{"num_hidden_layers": 18, "hidden_size": 512, "num_attention_heads": 2, "num_key_value_heads": 2, "head_dim": 128, "intermediate_size": 2048, "vocab_size": 8192, "hidden_act": "squared_relu", "norm": "rmsnorm", "norm_place": "mix", "norm_eps": 1e-06, "positions": "rope", "rope_theta": 540.0, "rope_fraction": 0.5, "qk_norm": true, "attn_scale": 0.0936, "bias": "none", "tie_word_embeddings": false, "parallel_block": false, "extras": ["local attention windows", "shifted keys", "gated attention", "value embeddings", "capped logits"], "init": "orth", "init_std_qkv": 0.0307, "init_std_o": 0.00724, "init_std_up": 0.0307, "init_std_down": 0.00256, "optimizer": "muon", "learning_rate": 0.0044, "beta1": 0.93, "weight_decay": 0.055, "lr_head": 0.00464, "warmup_steps": 200, "schedule": "cos", "final_lr_fraction": 0.03, "batch_tokens": [32768, 65536, 131072, 262144], "max_seq_len": 2048, "doc_mask": true, "train_tokens": 903400000, "max_steps": 9640, "dataset": "wikipedia_en"}
Each number is 128 + 32 x the weight over the matrix's rms, rounded and kept within 0 to 255. Layers, rows and columns count from 0. Numbers have three digits each.

# layer 15 MLP down (transposed), 2048x512, rms 0.0145, rows 316-365, columns 64-127
116155088111187194149255132191159157109155078089100158125136171093196162098079134132161139111128130172079172075135143141097171101157172143128155189156123157119123122127155099146081118143160116
090119185150159160115128189101172141155091129149160142140071183133173052064074121122103154143152112129140194091190134114125161106098172145154120105128138161130118158179109160153082088106183095
101085113145119174096129082117168120115122109211080101166175094142095142093074144117081114108143140081198156152151145096123118159113119144128213217146132172131086154081162157124116111179105108
091147109149119149132132124113143089121135121121116105114130130135111137127133111135167153124127125129145154110156101138136129138123136142140155123125168127138128111118127116150130115143144154
136133148069108149057129131156105143151155186109138136150120166161108134155168131105061099137048099104140120165150154070110076168208109085121190129109137073064117148078114157130155114154181103
119169064103192129125098081076139152158117176122115100111094125109143112065127109100138175072094050139099137132172107129146139089089095088094134160132136166127152126155151130100185184114101160
185089050086196136108186063118108159171139127148119094078098124140218141167121215128117139141132145137089102107109123134117161083090115114126089110123115196132145114183158141132127148146123146
159127086119149040210153098108123085156075138147067117119046151079147124102126130195102093134071071081122170127151143096048110097142130137100129058103138140125149134090097158140138090117103140
158196105158163155094182083156130080106108124184134139132118114084120099139123082113183130120157093096175155091144182128149108073105126185147139171138102079126172169089109104127121132171150109
069154132152100130096120151156108077057107167167157142095108147116109084125124139131142164145140138131088110085129119157139120086149134107138145165137161137110135143154191141107171124144051138
127170100094098139127150114239040158151172164131137141135091053083086159130088170154025171105122083093122132118143131131143155126164148140155136118148107136104128111167157176112128151135128156
130106181130157097107101130127135179135098126157097092126128105127117143099110096092121028096083147131104101129138200106157101159105080129160109116139129109110130070127083096141093118125157124
098072144141153075101121162062123070147067147165126151131116165126061179140106085116125085129137152141162142132096136102161131086111095137071146091072083165099140095125059127092107134148129139
145116167105065111162125041132151103128187105052199124137088123096095201123088136136153137191121150136134133158096112128053123141110139106093104120187206158110158156112090094083134155063202127
139162126140081078108101123123085152156134153120127134109145153108113168153139079115170107170112130126165104122087116098129131137162092159174110115100155100154145124091105143131100123153125134
098094122141106145099138110137164178104101116136127166155061140139131161086111099101160086092123162102127110110144115084125117207139056031054129130189143119079138093164098107149123109158115202
102075178117087097210094105086091122173155131187107176120037120170029204122092125194255137128066117203139169129110083082116169137103154206121125105060132132118200113128173152141129073169127139
089108115139105211131094057175084101101132027117126118157025119166139205116146145108086055107138119094215115244086182083087187138096072159153137131191107127108147164097058181130102216161098167
109086115133100099167187111150085088082128125113120089159153093105115076171073107138094157152095183101055117160140152138155155151109045116164161092220130086170153124167103108138151141083157070
080176109114088143156139160052089172150064100128134171095145152140187145158071159144162064135152141116122108125123137113102130194099114091113110126096109170179094119101071079097086071162028144
160133138180149131128142133160166096121095139131121126112134160126127167102151179111081112150122129083190105123163143105141149110094177133163118166131144203115095040125094141074152187115107106
122057113127078145157176138119157104144070125099107144171163110179131133076126111104123154163159122144113119107118081151107074157141141147119085135173140120149124123102117122168159072134064135
149132072122130140187179135166167137190134115098106112123079118107110152129090132131100146174115092139147211117119149131162111130078108077131145151173147162142137087163129107139115093169095122
071102202155154185182116124068141089182131136101075165061142120172106078162118137125065100156110126093097126090082096102058116143107103127125121111111159137145157093150164125175135083120088154
069110096142148124066165092099095096110131060126120093151072113136123049145146097144183128096106095127143128126184147144088170103078162099135129108148094131131110143126079150137153123131084111
123109136135100141103124150112106144202102093230118094122135080156096163120085129152154165105105154140122132113094068134085145141095152177107208166107152103114124075117118130143134176097163120
141143136114154151084095075128095150080131121116097114169081091111180134128179163154139130139187147132113135162159108084106120077158111141140149120180115158152096123159179101140109103115162111
153156142146115147127135114107139141169122091142150154140110171123107161078130126101158088097075123176172144084129166131112132162144147121139114165140148047185130096119137020164110142048100115
099118178092033174149121084106169161107098147097124133112130197161138127060130088116094133133117050169091149106171165177128131098207139047125087166122171135231131158128136110135098161107143108
114130112087113133126093112131151188141118077092131130091086156109131142103130158114055172149093048133116141186118167169136138152070143117168130121125113167142118167113147109153133121163101152
103100132141126123096089124164136172111161122102129130146111116132127120170122118127129139101140145150130110101114097166107139149130138166144131140133174156117124157138090119113098155113139151
181198148171124091118100132185120009136144181147091157160139114114174152158143151105131110128116112116161153151107131112123212129107130160089181131132152138146160101132106187151151126127158132
152108142143116121173162112138138098114110140138121061085103131126116136110084123125151164152127115075157177144119121144114122144155122117148141155132144135121149110102105149102111117120156129
088190138128205167151126118122174163134119109100199122205109107129090119144145101131123079104072145117139109162107108141106106088108155150115145128110134146152127145160167121176175122064128137
213141140123140093113105125114142203102062112138108140131132093141072150073177117169169138121100106122175129075163093076121112104112102115107127144099133153104144103153123126185058081097095087
093136198126106122111110180172158128169108156108064147168162101174123164086065166200157104142138132125166108163074119099097131131114161096090107140124093131081102132158111100100102133085080150
141071122135172110172104130226115201151158195147184123151124172125071139090133104085205137100078126121138126082129132088078202140125137170118137142119159180083077190159101096198152050119107102
111127106097146142166154170102168122162093119160089095191130122094135102123140162127118087166145138076137163136103121135150136152132088125111172126107139168113163106142108157131120094168173127
170069130167157055105111130081099160126145170140097188152044167072159122173170095093138172088165118130143074139129128081106155143161100126092157088143136149195135104159110154082125114163114181
135123144113119122129097121150170078090106120095134136173159130170138127127101134053145128096116117109143175148135184121112114183161139093139142124141091134120133140075136126101128150109134102
105133162106060167140077141153088112150167136144076111119154140158125134136070087110170171165094114097032145115107171112157103133103125098139097143118171133068174057102139137130055098182108162
131119106158064132093081127143164127117123162210167105105082157143082127132162092108179157162134127129177161172099113105130109125101117129111137127128132147119066126134113126133134166119137192
152121114160122130107151152114186138140152076116112116133134152169092144151137122111133135131133108157037130089106084145157149072142153110123110158082125147129100106112062102135150125160135135
076163143144137112151182160108110128146167145147123138128077142098097165132134121094092115122104122081133160102128143166147133160074145131189141112135105168107108107141114081147145098087178131
082104175149153086112112111172140125150126127104130146088120163160077103064151173217131194135179120177114148161105132154061088115126108133083164129145079090188134135151150145127152057156163117
116061137091113133182143152117098143134103136138095109126151108175150151102119075091117123154132158100147094137112118131157136135192043123159119104112038127097141138102107097133176133112106141
131120120104076146190128130150162154091159086139144140141088132082150145100115125148144152127120156164136158132117072186142113160094132160091155092113141143071105140191166150153148135117162115
158104116147111092124123143161129113123156170135056152109096125178184157132183165154133174119112131178128147130177091105124154195078197131125119144182148117118213112115118135098143120114107119
158128097105108105164096174154158134165105122113112157107132121139134208162167131118166148160114127125117113058167163134120180143160087182165187156142087083120122127126167142085160160095082102
115123095107130104132104141119155120165112117072162120149164125122113145096128156084255137087106127119117141117156158086116096141149081136095161147119105138151147035100135170160135099082184140
# layer 15 MLP up, 2048x512, rms 0.0599, rows 317-366, columns 64-127
106130137115051055141183153147099166145151058229093112127073140165159168111062121118125150155089159127140131103106157127189082107024122085169085181162094104113122166062127075071108220129162115
147101168127147115147139114119109150121117147149130136153113106136148150193095167175095128130121099127195121111059157133128160130129227137136118108116115150188076163148170093114116142066167142
122155144127130129101157136113125117143116109114112100110144161138150124136108109111133140150117126150091106146114147112119125109116110116131124135119105126163114098116104108153127121163137107
151133121030195077181129117098133144142127139117215153072187103188100128112100075151128143098151133145178161177144171173110156103131134145170089074146100129130172142135179177138088152127198059
089076144126090117084128101092131147187102161169147170154129114147181114137137107183110168115191152066108159052137148166108131212061123066136132187101121113108108147157082104103110109175217155
143147129133098149075161120089131117118134126157153115110136168150107197169146075136161114124167121138121065127102133183171136122132078141159115154111120128152104086150054095132168154149168192
141140150138138152112147079146157146120103140147120097149076119131134153163078094113155122147163085182116123131139137085095113095175143118130119165061097077152121137109124112185190121127157161
106106110125131097118048087118137118135124156158150178077101101119114141103144107111112107159110128134107131189119112161128118132106133144176103138091134102045152096143155165127137177143103116
083136143133128121157108179142131123092114054133105087115126166138038170146092103103084149150108128119084112157117104103114102128108119162134142152110179140108152104138125081138169113109105125
171157151129142102132090134123055130119202179085129100118074119122106130141113113082137162140181139138122111137172102078149140160157119150175100076127127149122075246127115160122115153104159105
127096126117094169107190121113109142103171095139139107058136205123125111151140136129142127174070095186221171105125130169145159149141118071108142109134152113120123157097092146110090166095154151
148127124124138159126136154114133146099136173152178111117120153131111129206115056163103149161185193134103092113086098154108147098138197068181199185157136127143139136111168122178146182112172114
111104111050124129122134081146146165041143191189113128138098136084174124127096148141157135137132147114102105079148142122148122062106160148080103131177055195151151160154129162128194052117183109
170125116110108148121144103104133168099138098159083062142102146137179088089129144110115134138169159112132141080140125125149141119143141082125130107179138127130145145145158120164142153114123135
123128181161095104136138137103148095143103102159112085086121139104161141078156116111163143224173108098170088089077222143133115144120142166093130167085104135113137143111094141141148152165164101
129055227122179147168086130165098150100106112136157093105091112160115137092100071192096118138215113174158137154148107101054091141152138104132094181085153138105178159106155166079090220140136137
047186126178119136111083181108184115102206202101189091095176117110181181109118136147101108151146159066125121212166122163098073167139090166067144143075180165114117129155133167120139172097088141
084115152124117154175122083121118125185136135160171170077145160090114249140240107141196133137199127226135139146109141143047076131076142126180143125026198105081123019142166167177112102126077125
173140131097136180142110178136171175067168109078230113084151098145127156177122135135144146150142167118130172156131132072159183162186148118123115175128100152116125150148164151234170151081217143
123116149113071125157166097106139113157097093117150129112058116083075063160093107122124126101084164138159112165162052161189143118147147116135111146131127215104131149122143168152187140118127176
130096136143112113086174125137103067122148090134156147170117122079089154073173107155115077108134174116108121132120138191111039147163122193116107174154113143173129085158162123143108130090092093
104117101134123110078136176171101086196142109113146120086152131155177182129126163152088099182210108156133139107148145148120153162056175136146148064153207190140130118135160149156163143107040175
168144135145126071132139073142139104124111115156132131121121117162123141160116111127085151075149215167042139083167163164130123123116146139123213125149103161125131069130185149189069172164119134
101155173133189133131060097113155141139119156124148159135115101103107124110172190161111122077106159111124131117134174095157189117146141200127140153120169135149123172138120153199120147103113108
092118152185128075162119087122099103115190111105145104137107153122071069145104178056152178161073162144134132117149149060096084070147127154148103125106102112112189120105116118086106222074141161
121140116106120139140116088151185149128080128102106131152097105199118173092098192104122080143098159154123127133069110092094134115071152154116120122096140145099180187172183180125127153085163133
093086158123123076222133124148142138073098114092147074112158104092137159173145142142137131063117190116181105165050109157160174130113144102177139149159075121102094170131103165111134111144120137
142114113117124066162093148105082207122166131145128101156171106155088077171193182099116144104120068108136159096119142109141123111124097161131082140193112173155130081080098084104088128110108133
107095125113081079089111165080119179085105140076118135137139144185157106129126130107111087150147102179116147111152102117146149151124105104140090125124138113166130166179108142108180113124141089
118118134125107115138142097151141134127130163135116096154149094112102108117115161126140124126119123103118184079132116151136158121184138108117152139155155131091134113109103152159153111149115153
155154144061124107187133116117157164166170169186098216146109105114107164057105119118105077122056119151166139078104131062147130119154080114074134110150112094131107092085098112148092130149092170
057120142135106145087178117118135150184123132159089141113130176084122147128106147137122131102128104130169135142128098123131127145088116108130077123085157111068150086134102135118056102146140163
100113080119183089148118077127215104111156145100136093135134097091143125154115109146084129168115100088130115170163132117119120206086183177128108120168103053187120097132102095168173148143166139
121150075126111129160090148074133130137112151112191134086180085155108152112111090122165100121160170153112074155137121123118125113128132105137148125098148097119148152154139154173132085094152135
163129158093138143149118082166231126109108102145132148129104108122126150163165142126136146131184111110161120156159109119192076160124116108079123131105067137063122140142145145116121120159107113
084086113064135136168115154153136176164133162079112159137168145163118212188057077194136130144161136128136104141081099110158163136133120120158179104193160121135126139157141122089118110078154154
099175104132148108172090197089159175181091119107148090097121113110165082125100126141112106120117055123151164177159189132142172144140103133125131162122140116126105129146111181094131087185117142
092161128148125112154136139107198168134153156151128217119099172111138104140143168119144134118091135129076119087094134130113143051147120143161156098133163120174131132157155138137154119132095141
048134109141109144152102145182111202085097134117109095123153135134142106132143111126158102107122106146118109144150134162068120145167145139180134087143103111123177129125130131074095143095111129
152131136112168138191132144160149104067118114092132127169144129085043120131030144101138140157112019118137094093123133152070109156159132161179135169120094160056031124089050166152152125131175156
143148120173083146099119160175162130099138162123125112083146181134096102191132108128131123143118121125166135112116077174110105148143082118103110121133081043120043166121136109195116149122146142
065112086081095152120135123116168128146169157125143123056116129123180083128177112135118158127150106103146091146091135152108085120124131075114078077137134119149146103125125147178125134166163098
151068106160133111100139098140138160103115116153152154110113100132122118110161106164167122154148134135104109160128121139112109111124116129116188160118180005120130137110118093172072122113123113
160121121082084111175096078144133126109132139121114162126136120084098127133134077166123095150136143048113171096112110117169163148169169156115159097098120111136191165106114148104170097152057116
076075130167064092157144164179163129090094138154099174126138106131152130127067129146156157156190171131122094120098149116182126093086112103178143136147155148069125146114090109144119164136180122
156098107113120121064172140132138116141093158132079103143120126115115137157139176102141116152130112136119070185181103138089096204150148174176144053145120164073109137131107115118115104140146085
122132170040059182129126135146159135196087149114129141115124150107152134177127152145105133138173140132141190139136116103079134057155095073126163141095116101119130084196139136113154148133182104
094168116114109097246170166102174168172142125079109193130142096181184139152102121114131086148135071100109096149198137126138150159190128175072149114128082122153121118164164113115114134130092072
147136176064082154077139126076146181062104109104151098183114057087118132081122165172134165124179162138134115100132168170155175002168181106130120127125116099077161158063133177112116140128156133
149124128157123089084038145122082103136133171146120106102124072113128153144145128114125119113171106164036100104078137168110119101137102124114173156127143176097116112161152066104106144127130140